python train.py --head_dim=32 --norm="layernorm" --norm_eps=1e-05 --bias="all" --tie_embeddings=true --init="normal" --init_std_qkv=0.0266 --init_std_down=0.0 --schedule="wsd"
Each number is 128 + 32 x the weight over its row's rms, rounded and kept within 0 to 255. Layers, rows and columns count from 0. Numbers have three digits each. The size before them is the row's rms in percent of the matrix's.

# layer 2 attention query, 128x128, rms 0.353, rows 0-63, columns 0-63
124:100095151181141097128121136179140148123088106130148101163136072153098119100144197088177141129176064195109122104084147126075104151086110132190113111137178036140136105128175150145168154146146088
117:137110127185156121157141131096148187184168102154189030138108064132092168178101115163110115124068116176179122074111138187117078080095088085170131196117153098134159105124110154184137146145144119
103:206149190117069124108113133174128166139145082126096103131145168127161138105132117152197144118096113087102170208123150151125074078129134160115138095128153158078179147119110144171139126151138170
111:139119151113146127050147130054142140180117146128116146133140174154169216106135060082113108153139108152198089165057170133094138177127134132171184155132137139146075112136152109133100139094075121
147:175150136085161160109152143118129129184099170131133155126089111087128117099101127123124089074135164087137144177191146154113134135190158145121094068118083145156089132077119162087092137123150190
114:162112170149114155097150119056205092124161147112124148184115153058091169163166117094124135117166112092138153193103205110142109112154115079077105187106111104088141150139048096163111120120160129
126:162122094141123196102132055126119156171223151154142128118126133097086116126080130134165136127137156136098113070114074110107144123196186172088067123188126161116082097079132141120078131124097172
129:141132169106158217062118116060081100116198137121149098152128117082127130113136114158170076068154126145119108138148122128084116181124179183127102103134077147163093150103120101127078122123128184
105:113129117176124159191147119089132115095093060128147131145095150092122162148136132140179171081196149135127124078077097155073133090137123154091114104123114139137167175149120069123129085078140209
131:113157131114188194096145085169136120115147123106110149160146134089129088093073120118121068101119188104152124107133161092153151198104161142140118077083100176179131125134126127090099116153150207
115:174071147089116123136064154082122162109076123080114144130102149142091180121179134098101142168108100198140112071100133169111120137057143100122144160165169090157159126127186161179153098146111141
105:124117111112152149097129150079168107131169125169117146141167119142106135105089162087126104146108193098066164108107121120152130151128172164157131109110106169113113159154105170134101129161151244
101:143089147111138000151119104095116144163094121106151173145106118125140111145172179180117140091120091143153151133098161083115084076159083098107113127149103141098157130167133137171166134126141084
120:144113146085157206117110104125116102209192116192084130112125158130144102187085141174135131090128187098145087154118086127100108172152074146132146113111112141119120103087090092117096122092179160
117:150131149121106111171128094147121136068111091120111140172148085162120174107113089111100184158108075107130050125076125133120154114125103136138142136089184079107121091235120162155172156123150058
114:149155166183133109124118094179076200120084128159092125145128106106133057111127123089059073114159129123139127132155145114139142138137112190150122101135097174194100054106172141162124136140140141
120:159118149046133175110131145128128098200134101156152111119166145147123181097124126183100112070099123112146051154142096113081118225124150103086117113140082168151127140112130141127086135117135178
104:106164068118144163102137090148105082115139116113171175093070181140181155119129121135092116152101084088079089107172143131113079164134186124180057121121138154144150083096173109076125187086122134
111:126099091107155191123134082116120193130108096084117081133125102092092133145112096092131169105163107071106100110132155130174122128083086088130166103143178098182092185143174094149123101110145175
112:131145149112169129183147111174170143121127175128103192055129122123090110119138097100167148137117137095149096120075135112116161201083113044130138080125157190141134067131115179106096159150165153
120:086103108131138150167164162130097120086097095059158146167073096171164165160060129133143136169176077116121104162092112133146104141116144142114121133076073098135148109151122098144185153077156134
107:166099054129093099110137083168136124105176120115149150138156126210104090080133106150143066133119147122057119096163125136122111157149149128164193116108145141165134109083152091133122109174102199
127:078062117117102091120130170132101157059125066092158144126118105137087157115123091173132138221112100152151129091122114142134163107130115107165160150122123040128195149201135154143196098092120123
108:162149118162125202114130092093202157200169101143089150120141121046145093110123080114123100051123163087128117125149127126100126141149099155156097134116071095145151140128122160134135081151117128
105:200110221111139123145107167120123127158091166098078128102163110177103040116124122097135133172101118152155110110136164137115074163104068127080117067137106142155109152109104149139189101110128111
109:121122113128111176112111072133125100140125120094133090090180162126123128158167118113124139146118094158127118152135159121125194151144065194189121107104075132235105192093141166109117083136135142
103:207092130125104117069078133152147162154150147173162087134088088170160141154145100187128072123123110143150121131144162090068160100158177153179094100125146108134111156182100172137061078123149148
114:051199131133143095208092127090085107124093101129099110164174065191168141135161139118129101119142158198131143122084168101121074092115112043168120068153112117115139098180145129140101141168115131
105:134096092083150141111117102140178117159133145165134120206110172128165148116090136113137151106080148152117177074135130169109152116090136143133129101092157042156116160125133094220140146110103154
106:143077154126163111157117124114127195117198154053094153112132152168135153118116114132074149105218138164114122164115063113152122092040126115163134085151138119122086078127221120133049123129126123
109:075123130135079177136143078173157175109177136064153143092155115136152137049100109082086134116176106146142109134114134138130111143061112127150108177163102164157124157141119054181098142111071107
125:077129169116091091183125180092059135108078136129170138134126107111141171181150060087096174126144091177101075144077140104097150079105094131168104176073138090154160135111120133171105129098133068
070:161142104126140138132088145123170161178127136109108127149146224064116116129152156122081164125185135135151101143140177103122118097118061121173102128114125105089064141134101158166133106136168116
065:166089119121173068112149120149133123112140146164123120117175112121071108114096056100148110154175163139110047094114118157084143188169097091175126129106135101157170093175089137156135129132135119
081:065145172109158089104105040121112100187129202162147121135131093139131131051094107117104070121185166166127098169176141136110113120144114094132169093151130209175168127132156052121131159145106206
067:092105136144180116182173163181147155116121074115077132121119110148143134104141116055158139121160071127141150110106137145116083128010122126117157138126131122164170097141170091109078091117099182
056:094096139126105118123093089115124161143156140119138084162112112101139090084151084131115110161142095083135183149074140100113177169143126110219105171101168184136138126163108169176124077048181134
069:143061099121132169139084089156118165137176108112177191112126113122033121121165141142121151074099083138164085051051153128138105133092099154103155113095129152071107109137122115136173125089151131
068:098134151140087148146120083094146132140100134092106140113126122195110119093145113118145096172110137107158099097128093094132131198112131158155136156163133209174134117095133141103106185108060139
061:145117106033088151141169090119139112130081154151143129171166123119100115074116129163147176118106131140132135103096158158139170126218107104070131077145102140089108119125106157164147138115071191
068:112118094091079133124075125095061091133176108196164162118126176132157100101130057144183184158138104138109132088150052105098128131175175116092143119162127194079124159125162095119114116080167130
068:128130181124142093165191130170109185100122146105132101161166134165067092117176123124086045089116145144086193169104147171142155087123078095199117051155109135152094112126118122148097124196167076
075:144202059117089105115162091145158164099107178136088094150097134145085128096132172128128112143130173091081074122188128092099169082209170113131134134161176093174128127159122204133165108147114100
066:123123163117127089133135160130100113097054146099143133146128194093124126151122120197156139104091098104107179162155107123108117101165163137137113114075077156091124149117120168091093116136127113
075:138105155149185101138126166149113138179118132147123107106089138114179117168128163176189124125124141066062133106145054169105119165165129115120128178067091110131111125181102153105143181134148194
070:092141128089127130159126071177100176158133131161132126161081157212074102161148151177149106122151169112121147125147127094094123149135104173118142091150128135087086146150132050120153133112121135
072:135142190145150129155166128183134119071150174077109074074082068128125160097110110158163113092153188121104119151116116158090126122068106172111158142147107138108156144140171159095107127104177138
070:133133117107143153119088062153105134134114164126136120111136085140144121128077119184102091066127161159120158142171114128126125107174120116144055130187094157128112111090115129095095163144083149
068:127109116153077104172052197115160136138159105116130155161152175157089116200133105112090140140139116100151114138102083148117130132153175123093095139101143111142145182131140148123146061080103135
063:181110166110081133148161162103156106125107073143177107111094109123163120101134226108105113159121081096164097129187130120182105092103140165101128072121070095158173061189115117105112127128110060
067:128182156055182120151136180113157173187147182144135101187146148103108097140104078090135145160146111128094115174113108158131094139151151153139155119140146120163056073117092201187111132110150118
069:117086099114135105129105124153154104153142132107127152105146132105074129103109071131088102123184119187080080134136082169134102088115162158120161084093092186106125210120186142138126119189133189
068:129181141108106112098145115133112129115112201112085135130121150109121089110140139138141068160109124159101142094182149125141109119132044119096124079110098194074170111173094148108170135177113110
076:129076133050140131092163186162128088147162156107127077133121199160099165150126104131180118091155199092166172156190130040146107120163105102118065114126149169111118158120105127133068122146088193
065:123128090111123071148144121093141151175092160114100111067083138087188125113186142121105081136191168103073137099137099111123117142143090095113158112178087112065165126173147157169186160142110152
074:140164156087154147117129159096109140115128150147129157165124124097151155169116178147174125100141175081097136127129122119156188170161126107156121163119096095067118142114095131122127111098062171
079:172092124160186080165178177070097078062177137163148177096116171121158152183131147078086111142126092076208153093067146121133127088107133109142190112104124100136139131183184148122123146091143085
071:106121109160174142162116146069101142109082169151145175103119127154160078167093163096126124087104106167122105144085067178088176130145170091087117102148093153097084094118122129104141162123144154
067:166155155130132080113128168143188148067087095108096236111182136142088159178116122140216129128118129143179093165133163146165192092131113154104143113125096102138098106116112120156102135104156174
060:080146100110148107168091082130132146129078108130086188139140094128139219097127117126145083117090186106137158091171143111154110123085165184137141088106100144114105159149177174105064167116105110
076:129158150098125173197159158134120065096087131125116133120123125127107091067109105179158149118103217130098118080135098098100110189125145100142086101154136187142123160096115141092098145122149152
078:091105120130122065098200110153126127093102087102149128164130138155088140070156178159117120141186128130107130127159107131070161127106120163250169126153154072141143123090103121179097110134100138
072:093155124100139132112122161134102133147087139066123218165150156127126173175137133091108079157134091139149149093123100155092166132117117126139181160099153101143121141149125055170076078123110130
066:161116144102089119116183140167136136076077074122116142174123080168157142145091131168139123122120163123142097120203143167164167146156114064171182138061136087143070144118130073139144133141101151
# layer 2 attention key, 128x128, rms 0.321, rows 0-63, columns 0-63
119:140105126129151185130099104117120090081196076082072183112157115117150163135118135131146142173095134129120099159090135135128209093132090117156144157080068166154137160151126104135120102115143131
115:098072123108156109099147129128149093139116115161073186094107184157166132057166168121160192111093106100079173143123135104107164161126155144118081096112138182085129174145176122098121074220160082
100:092182114138179128133148141114135115165116109167135182121081157090166124112114129121118123117162130117150102053096186138127185134133122097170101176120124110173133085143162108101126046083103103
107:124134124145112085159085147192057069120111117138112092109096104082071104177110159169130182129165123137133082131171100113175126127140072103140066069147169138148157125113143171152095158166177138
132:145190151164124116119139149099154082102156116160169098144157132137133172211113117147116131130102149103158084132121132125095106135147128123096162137083104160059147114132123101161152126171091119
107:149137100157140094179102121144107125091102118108148108126100112112157086106073139142145172132077130193200113128080065175140128103108106142165155101118115145105143000143150162074167141112113074
115:133093154122175140149129108149150134094074148137069170117161158102138147073176159159083128089083129112152081155156153156157106129109058136066134136101116084062177120100065122170193134150136174
118:123162118151151113156138086187137174127121126145080134140141203074079136147180164129102140100080152118106120112192078137149127209119106098110135099122112133095120114098041127073122129130116143
112:102111204081143079123092158125131162165160170129117127068092185132153066135127118122108126163117142148106153161130125121183126165199180106158155064137139155083172090109186147087147175091161111
122:159122100139115129127117122124129179087158112148164082124137170126155176131125127098163162075100206133100147119193104112127104134186100153150139109158108164095080152071036133128086123120144193
111:157147086114179083131167101218144099152156178160160076137148100090175106150107146154097130152142081148106122141111123119156123086141103155119107121117092103143102105135141056046124150156150118
109:132128180126137144128158147187189129120134111046102126100079144113179114108114144155100165129163164164185108101146127136139116154069166139078125117172087081087115124130130110097100094120141110
093:153141082240115136185177167131130113109154146132110087072131079130090134093084126154185130169104101098046133090137110149083156157124132151177144121111134153110130062101170086107173118128113141
116:120144122074095105189117133138171135103110159125123109129096129102210112105162123195162131121117084111112174154132123127135093090146124113097136151196176150126105102156051113118134101119087126
116:106145130115094106145072160108098082176125111102113116136103129125133110119124114160127132186110086150106144165107121108126089110121150169127110131191085161180135187119181131153128118085158113
111:120139074161158168094128101096183058106188123088137132134131123150107152047129175185141146134130144128087071107082126125205101115134112115120112182124106166124151181082045134102103093105145171
105:155166157143179071138100067133132113089123180175137125136118099067121141105129124072095166127132143122143188164139126167197157117078066161198171141130190120163122145128071106140183140143096145
103:113114131131106127160092116119126183139145195099135095158149125153067133117138119188168117097115228121114100124123140132142152110180103177158154151158044170098075202116099106171141102121127098
110:062171105086108147103118099112138131135126152101167140113181150165144110144111102141109094113086241141124103199147179101117087148129112174099111068138104148106137167086069122094128111122151177
108:117139117105129097092050121026123106163099162108135058116156150127159184132192141128134155167111062187122140135160139124068128092179145164096118153166164072153104100113129130120159109090081112
112:111105173151069141077176143149128152145194102143141141111153138134153089112152128127158169144165171133139118141135147114137154104142094137155096110124151179111109177062110160139114119100084133
106:120106152151152151131105095084094162113136127108080137153159183130106117132096136125098168099161181140106137136145139150094110112080115180131091117135103139080129079075128130082096103107102154
113:140159124114126118115123135140199114110122169103117136138137155120137105185139130100112131121185111136128151100096108146138093196098100127124144112108167153138055127156214092143104138170088040
104:082137138049159102189120130123096106138136123163078178106117159187101171133143087165141129129125130144150125138069127119086140128161159118108162141192120154108148078102106114112158155153129095
104:080161119106163111126149133136166110130144144124165111129111176102143130124204096124101135122092037103139123120133122105134141061124160134175114205136151091117153091123164177067096131149081147
116:148107104080113145097116127168112160117082106101165131130088061173121155101067131125160093102084223140136147129183054117148109135093130098120132155141171170068192169110106084111140125137176182
101:115170140072128125160160165061053097088116172066149196147120154067115183169077184140158133136070140128169140130145142116161090153078104151121143170119116116114157096072129105073135141148152087
111:157047110151126103099121153128149135136201200119122159136113193111142119134062145137102167155144103099102064114136170151079179162139150158123147164125160112157146164110146153127150157058149089
101:117130088116100112058097143174091181103131157107091146085077130136107095126175140111134115163157134063216115145156082104147114114136136127163140135124075140120151068105161144136164108145145176
104:073124104082107152168099124128127136084082172108133067113129116150171111134138141153081108169098165119108107135151163159193112097134135113108113118152123100181146206104081134108138170066127197
111:114130158123132177143070113108104162133139157150141094138092121120110094164134115172134129090157169114159152135217142127155106077136149088143095089133154166122089149056084119113186145185131179
109:117108141120099106125126133083204137129055153088193108153180137118097081129128168145137091153115078095137116157131123162139182101117120113170147128165077127153125149162192130076114139152160086
073:148146136100112135124116150159118107156129131145108147125114098137093134097087112097161124155116084162130094119112112142146176148150163095101145138168193167188174122130210170104157087133136098
068:080151141054069122154061115134118152128112122131142191153096169096167127153107170162107164105125075137108189146155145054146117060072171111036137177151142153089130147112161119113114135109140116
098:141136124120120198161173133175148189104139058136129130106110140127107147100170104144129149072072208097127128135175099147132073149152105160082128106098108081043093159056030119108156106148107200
066:142174159137078135115088106079101160150102144102171133141136090177161120128130170196083139163151138156108155128144110093200147138178146086146122109151114112148124185083164074140114139086129101
063:148100075108138121119131118136120140086156107159106142116150142156106137177103123130131126133107195136171136086123178122163092097140168127094083071138161072084129133096136115095156214219136198
073:122152122132134085115119173108114121144080125152069096148155124141193145157134058074109092164178112156142177144162091135086092129123176092150097152145129112183151155128193156142097123158131157
074:148086120119129117139129066134091144111204163170120146107105163160070114148119087128111145109148204115069098155130148162156102102141120110159115075071119124132110198115121083125160098146211149
065:134178177204181091123093177111137164130159101146097117140112128099130125191151132105159157058135109095156089161173125103079103112095169128126120159110164056105149128168115155100161128181099063
075:146150142162180110177119079095164125124122072140146149138124122130137107168143146148097085122112089092089145144074200160123139140130110099096148184109117102157159088164171169116143106200122066
067:113098087120146155073090072149145088172102183127122152067089126107148139167107157137198168161129104100093122117160098080156101132172146091044142173179124189125122099125138123083165094087113179
071:154074146167144139092144165162168050147164148087122171090120144083155131178107098099142148130139074128164108146054132139102135178083072124141156158033095138127116173130189094076078153126133158
074:152175065130130140166138091144089143148172154116136035135121118148151165143119168125147196158096160084093115112104140092155165121132099127113157176138182141134099099126131109178146122120137082
069:145121120136102088176173074144130111105125108116156093110192179144116179094100099082064135086125136152170174097138195086098129105107129154152109090191149118107158119072120154151145144107129086
085:186131124144154114128162110128142127121114137122071143176147089082160125085116100125112163108132190116141144139180147108137115118110144087124157146125123142119175132090051182134145110088092180
075:108142084121145103158089156133146135147085121188144153115115190100160114143143147105132199194135135141174112147101104109151139158159144101101123113122092069148140097161085103145147115081047074
080:108141148126144117110154120151085151111136139181125090122104213109120209139147153111168117129118181096127150147182118125152109135134102126100156118133130163061124108088034128117147119137161208
063:128103111095152157134147130085085127144073089142198108155136127149163144070137157113150165096102160138110189137112115134103107127081142128208178154116125202108139082136070119124134160171163154
075:109122099139121191114090132108123129145129072121094130131138130094138088156127077132139118146163156101073116147096116106124178117117131119155106167145144186160114179128185139156099140102175105
069:154061082176038116109144109106088050139114084175122133097103128125162065115146174148099098119137133094199107091152169148156165109140116119118088104124142193111153135107174084072146107145143109
066:136192161103137164104140148138093187100137117170178133128072150188178166162176150144155134108070186080129190132132138161124114160097108062174116156197146143177097128053093085083124099075116112
064:068059121121133153114114164125104166177139091135132083162114129157148135127076106138129153126120165100133083158133092120130136119125195148107127161061172138171146145096122146115085074088195152
085:088175131181147146145085064102163150101104122157103164136118106128141155116102121154080130104100145173121048098144093123092135166139123153145151135111157135088080080113081121159167150134124151
070:132119141145107161139088153149090127092102088081125119141196144229089118113074115121139149116116148146142126155155167067070112136146130153151123121094107143216175155118128100085107109092160171
096:191152145113116088176144123118132071098089151155113129103114142102145127114155108149127148141119032150149120110096100110099098153136151130115149100144146123140136044178151153115160159160114038
085:123125094144074140131137124125140081172108101115079131142112066141139115101124115159151183199127042132090120143097132129077185117116107163129052138099136110185113117151141120104185084109115110
070:106143148093125170082134173111156093129186118140118126199115125136123181137140119166084167165128073088157190068133151050153056137106121172151126129125162139126167095142165154167126111151096098
066:084114108143112158123168154124116071167185195085110064189132110092163111169152148088071129119136085137105105111131141075123122116115139142186082124183189118137119161144160147151185161184105076
071:161128148121154117131172152103157084153148153112096124115129133141166091180188163161039138190133070144162122200070118111123148117120099078098159168144151075123143058119147087155185142104118137
078:131122121126130062095116135108116173189159124151129117168127118116170096149110146074096115134168086130128155136112149116152118119158134137092107132115160068100162069131112079116121092146111140
095:150121094106108195120104082136139137098122143095149120115155107143156107134114148128139091118104220128119136135181143090180097114095106107115070128147114199130134203103055122113125139157169168
070:180136081141090114112174075125167116130136144185178117123102106063074072118163134146135164143104131128125098195104140126162083111128163175175139111151125165143110185115126176098168171102127157
065:145164139137096155065104099104179135188138149054116114080127126087111152099167146140134114067082146110091170144114127085169104106107114163116145098195152165083178135088052176126111128174164152
# layer 2 attention value, 128x128, rms 0.499, rows 0-42, columns 0-63
090:093124156093115105125146134146110137153135157111205124149137107140062078180143174126108123133123127176130130168047118108063144127099113098111122148155080092135154130118113204168147130131120149
090:101137097099163110119127126174161101151098133086083114116207156098150146185154068150097131155111115126125153116222088128086186076115107113110126114161163185101098173110178098129108120120062124
087:108122147091133132168134107135111120114160101140113130105180108074108143138109103110142134122169118083161097062121186117083115123135151119136127129145063212111159157095147062053114156118189118
093:104191119118099067059116151153050088164136101167128089106184151164078164102097181095135140094111133129149136145130091127150128096126140110144122177075098125104164122123145158091165125131133110
097:087104127157091125112139157131132174122123132093115052166182103159096184207080070113103140115049106152150092159130119073084140166093146098172138178164046130094116094166121139131167175146150141
111:109099126120142087145194152159153151090200131170187096109104148154116085081103081177130073092106135096138123127102123091125117189128127124132106165100046127147156083130164067158157135056175140
096:110063133125132101113166158122103133114168215078192082144152151127132114150106146161137160087120095125167116172157099143151120122104122093146128086100101062178088129076151146121129062131116112
091:205145143123110171113126137118060132177130133101089155138152108185200152057110101152150112125125155125089121109088090130167099067115097165180134161137198143175143128169106113130106141152106111
097:138101122155138105093118178118159093164113102154151138083121099122046130111106157130139173093097132157069140086094130102169069067121136147166141091157138142188119091153082065119141084115166124
083:124106081144112115118089180150118151175055126159149200152160123142169083141153018166099095084132110081128170150084114069120177124127097122056127122173137111122127136133118139120113133089120167
099:150148136118133185128125150177156199104165105141087137149086151063130136132121179102154096117141134150148179166093149149123141165112100105162129123151084128148123106168112176088081106123163120
088:190143155151064167130099094109150142151063153180128123136117132169161152104107141085143090116097140190169125115097132104133097098132158128123146186105104082088085168156166170129123134168114128
102:178102097165199103137078100133162134099077043137169101182077126126117129132147148136053082163132160158137162124100175206131143176106149195103169114098144146114102112090113132186152152131084109
099:167179175132131068172125149087104169115165116064035111100096122133139185128110164182141073106124138096121116112092124151129139173168144138087107090099100160126153098151111165137110067112105164
116:127106131093061157136144139166110124127180130118102119182141123107128123138200163056114115128088124130134078112127154157135092088110195086131121128104121116058150125118133047158093131118116075
106:160115115181082136188127103080123108136153177161131141121114133161120139151099139075103121113106108058106111139184055126095116159068143124046109150126125101146115100106158187119111106143129135
094:155098153129088198128124148101131089121166158185146166135100106174104070153123145144104154156137132094121141074157126178138132095124067132094108151152150112141135124112109108136106181098123141
093:154120126113189128096121181063053122135108089102175172113149144098092093137117111185120157166099132180185153132142143136142121173156094133158136134094092141173142125164152083089174095147083136
107:171207136117145103114190112121108099154089070147103159149050128110125151162175065097194089114151162154147134143100115197141136169065052121090149147166096176166066160139125185078159131094114102
084:146091154157230153140100108085091111223152114109100134078144145138076160106158102116130103148182128132185146038143148091172119057137074083119148118133145159137166069138126155130111102092174095
091:165094066093124174138171131116192148176126131135135112155122131117219114155094160152174143154182082134165106162125086136106090129107081100202146185176145125105153125124102127133104118107174091
098:132192142141089073081095158143125125116142204153161145148159124150107122129115127159121109133109169174075087090153095127137129174080117168140122133139119137118133145183122136093111083096170128
095:157130174122143181148095070159129126147125091146149117112132135154058125147100166105087120159212135088117115176148197057195145137184147086136108137171093093098066104134157103072130136127152120
083:142184157147089142112151164149105128159103166108124076129051123124038127073145128130127168139186120081099171119108126138142107069137149113147107144146141141076105123117160123164087096198109127
097:143085122107144113103096102103177080147123086189099112153147117074177140136150117105171095110095145068082093185111079144121172128121058145165133162155157144156119106113145060110142138150165157
091:102119154071109145159160152089149073148113171186129138142104116109022138133128168118108086128097121098154131118118118143110133056140097136211153113128131121156160146143114092102119136060154131
094:055115058139217169164104158086210099120140172091137126107115170155090147127143145107167110134119139129160133111151160088148155143146173123093153116088124098139151085137075124140175063130144123
090:152151181154127143150124149095124089115146151137132101122140114149076114034156174104166110114172107160190162054149130126150133081201159073170127106121118106091093146181132146159151102096087106
096:072201145175109202113061126133122118082112141101094180143122110123141143121151107138142134118100119135131135095095105148145049118182097106104138141100121091122182115119125132185122168167161123
090:183097157145118145073146162086161115135160091081145137182084118113125076111150167085004115145062143119079116111136144186115185073150193160189132151132101133070112146117151155150148134071141099
079:131038165125122148115128129124152114117134081156157193051132098135125071101156194178146083099140110120098108091177158142117133185138133150188134104097135136083130134139117105119135148137135124
089:117124150011131141144157113152117095097142131114104115128149126128125116129173163140101167175179118060105099191142113150101155154156126101131118143129081162094122116089112129114041166129113067
092:149161109085157172102123116155129102197137179131093116112226114134165122088140150114104074137125117130102155178160092098099155116116126111149123162071157132079083142125144073110119124148112113
104:132125123108130097143109153152097179122101119129157143177163103144113144136135131065120084113049097152168122106120152141096232193063124116154134174170113139137091149146106110113114171149101141
116:127163129129068152101185115102152081144142124056125135166111126137155136200172117072132130072108115150098107210170091093160118151140098161179143084179142120132094154172139145134142088128139131
096:140137138050238065116111154089089197140162098104155151190062096086136158074152140138114142139097142109189178151106184100120161110149113116123124126096151179113138114130168112098100133120125134
083:115135109148081136115123122180112101097118174190109118080147141131117088083123086145140113098120074039126137125158112119126125197141190085130112185084147118178066137135078141119135140120139148
121:117148072088091189143152115120138166152141134077086140153125141168117129117116109135074078155157099097125193090095179061107122144160230045160138095120141146149118118177101126178126082089112117
109:126148119075143079133124129093089169175160109220121131046138106116103171107149106186144089128100103119171132090122124167119152138114169101128121198089084131112095140098109112096233166123208126
117:106143108149050080139098113142116124131148202132102126128131114143129119157049096138158125112120105098099139132123131084151108132190171095056103061120162095161064077135170108167111090126146168
112:181167113144113154098119117134110153184123071163121192074174145157138153143100128063129111129078119143173183119158110122114149101108140150122120185105126126107092088144105165106094129144174109
129:148077165161118116160098126116132130123141099098117134103109082105106133124146111093085138183075115093122117129164132163085069171147169175168113165132067209148067071124128101139134172152124119
098:151138172129082183167063078136109147144102147127074163186144131104163132123178170103115062120217145158165077110179109130107089120118131107184121102121159061152084112110186120145129144151170127
# layer 2 attention output (transposed), 128x128, rms 0.379, rows 0-42, columns 0-63
094:122129118158143134134145084106127105090086118159053130126101120206135132128142150145107112112134129168106085087191078144187123135187103145111094188115193163119149105113143084118165124155086186
101:195124135144112060131119150122112120081139139235136094158093167134092116141160126184119083149116122106151125134118111105161097098149140169118102112113133113164115124135168171122178098124124154
098:109123133155119184080068166143142128133110140113184131126069110137151147134108156148159121120095106114130138201147150124168114105179145106083165146136095090167134120204099170164124190117137083
104:138124191123142190159124091065170118157075098059106145200103104156144145162133116147091132097117131150082163071120113102098093172145136097125158127110113131167168125086201109090126111121118193
106:176125134103139094148116135147095157089102100167154159089055117149105046084159146184150104128177141051086172101158131137147109099176181184084148169073134172147164112095119082164117127168137144
121:167084124140133190077156153116134156182080108106126137080151089122166182170200131097111135191121120146130142141105144103135105124178155164107067171094214127180128156056168162103112134137176135
108:187160075125121183152117119104128110139155092141148182142124138141082137135143142098119133130100125077133125082110091091110153139109116153056091168072136193095146115141120130110123089134113101
106:137126132151192081103159137152117137107138145042174142135124079095075118148055107095163122133104096097143141175141149127098146126127165081129171084163128147084128168130128148135147116110179099
105:106160097168114165168105151141145135131132151145134105188152125127141177097095138105138079165138151063082141143180129092040164112124085126128120146142163103105123171110097178130136145153059110
088:101127131124131133174153179096100108072125112173102105180135116175099145082139167082097105123165124127121136118146067144132131146139181143162101062173122159174113142156119081144152101203141083
104:096104119162102103077112095077150059092068120112121095072124121139131074133144112151168185140126115204133047094181179076116133092188131122075103158144177103101128134090137075135129153157157143
093:073105131069159050141150100127151164145164120064119105168160141144102125130142118115170142113149148128115116117140151121169128184215126145133148129082106155084160093108121106159119157063122160
116:148126148055084101153118128126157168152136168153112082107115141113164075079098128138156128101112102129155060127137135114170143090160138139135101128143084107142099140125156162077138097125143141
110:108098135129134148062138131125097099129096100125144107135116143120127061116053178134138125150138065079137090149156130105188159069128103065132127167086129153149109172088145110186134106116181118
124:084169125122183115093092138170170151150155098188112061062112045155110144108077106149069132157155130140156167157137175078189130143145083183092100152107157121141132146142136219136153097137080134
116:079136108111149149092156079174070124120119119092114140134135175097101115127124131117094140136109106125104159102136108154215124143098165165203119148082148126109132132157113064149173149068133129
106:176101142126134103142181117146128090148150128098150104166153129052132196128118087115145118079062117117154161156118115132186128145172221130117116121144115137114142167211075121098151142117093116
105:148131083093093091179109113165110139093128167152101203096136115147123185123086169126160115129139145094111019135097107113082123079077161151104135165165145062102117127097139149150127163133206132
122:125102168140128145126097165120071132101096142145121065192163159212131069123158121119090085109118077161141090153167138124125180046160146118106109073090170161081178108128145082144154105189172126
089:200168086094093153061092122136131079168119169103169117181095092146125159112119148138123147103112099087091127211128105151084091173133120135133128126134109100121130160080132101170232113150135152
098:160171118098097080062110074101135124063138141134212167157090093159063132102116100157100152137113163165160111073157092104146145137175163134082215136147129138103154087165118148079146100123098158
110:101114144146167158183150118076093133152103162148107072164119110112130104108104107096129132134118080147134150182136159114139152083197138100124131115112143127094148131125117104141121100158081095
111:122128099114118099103111114121111098139113128101144112127089168087210157033108118068111128060120116176141155105126152142096090163149106173128100105105089173203206131136094134151082127135133151
087:116131123140143088145105157121171130163064122162137089128194129155153133143109154083065124115097108077115145120095117148135176140111129162122131075104145148188140157110031124131150162132110109
109:110127139162108135114147120155081119085136152142138105178186182101124071095096077077173147150194144130152184101156139071101172134144142129096083121138135146092204079176106199130139111161109121
103:150075118214076122091134122149138155175134096054129095154196110136160131185185138103154121163161100085077141117145093071150126166097100098095169107102169164064120095192076157147168192134114111
099:138067090072075140103159137132128130116162122073172079101080173097138157073205126145083120079094070125104132133100076171110123141143073141198132174117146130142130157116134140145131140144125173
098:153133110130109109137157127109174149189091082079123064149170129131158159137142092108061146142070108101096098167124129159115157126139130096110077123105155156149148171165093086105141089137143154
106:101120103080172052179184113156106129189156146129130108060121068106098131122115157150100066125156151187138138130171171145122147166121123132173128093173136136097119053139164169121160170105093138
099:067131166127114062134151067060158150164110088149131098129186105104157114119059121125123189150162127131119183088114137084165087150117110091107059099129114114169150136154130202128130136132108231
092:117160094166111144149164116133099164154115077115130096141127109114167160077086098100178158131166172091184119150082120116150148078095155157095116149131110150183156114112163159183141133112096111
101:123137144129131097063077143154134150064127125168109145132142126180174156165122097132117123136110161153192133094147140118200101122155134185141189152100098157165157061151161142133172105087129134
087:165106122109132105123123104121151149075091127128159111168076164174107128106109179097182208136128119118156090101067090112146072160118110134099155148117102113184144097112125131155084104100135101
097:165139121131149126150161169129142119125125112193088097112087131089095134153146100164204121101174131131096101185128175121200122112205120156091085116078195117104155112105090134168120149104142076
113:123120128143191108174076074102080163151159174215150111045119161141120097070124099145050129145124096108174168110061154142098142115084153131083154133128145146142152090103113168160101158098138194
096:090117148149099178097116148101152107100065166154107134123169094185130121179071148113132073125172117142119087149118099113124167131101100120145109146126137099122133120117036184136125153151109102
082:150119097109208160150138106139186144162135114099140120178152122169111180104163138084102194209088161182135100129128156117140083102092078186133091124105167094124170133090145098130097125137128132
120:086135151140160067123110141127148118133116115113161125086162079148112162135131131121134158114114108168105066148129134147121142105180077236121105129156164168124081120108131163110136191115210148
100:106096139132136138150170101158164119116100094090089110234083147159176112121164153133132166134125164137086107134192110110182149118142051102158141124086110122144130137103109140153067132123048149
118:100111140111203201103113183160155085136129130104170139127133128099110197114185124113115147142091114169129145097111140088083095179120110194156118122112155165108129090116131135115132132138142125
109:114151140111134076152162095141123129121127103042136115157073093126098134129116124164208185098145125167077096123132167091167104126183114122119149123142163117135129108036109088144131133069100109
121:156173105148132172131174145134126092193099067152168160144123153137151167078024121117123168113147147103120107132154142100147142094090127113117058119138165072127139189077098121160080146105097137
094:139168092131171073095159160083134167130158130135152147064111152113101122103111098082139169116100096102109137184119147133169160164150128166060142114139083159100165106188097150178153144121091128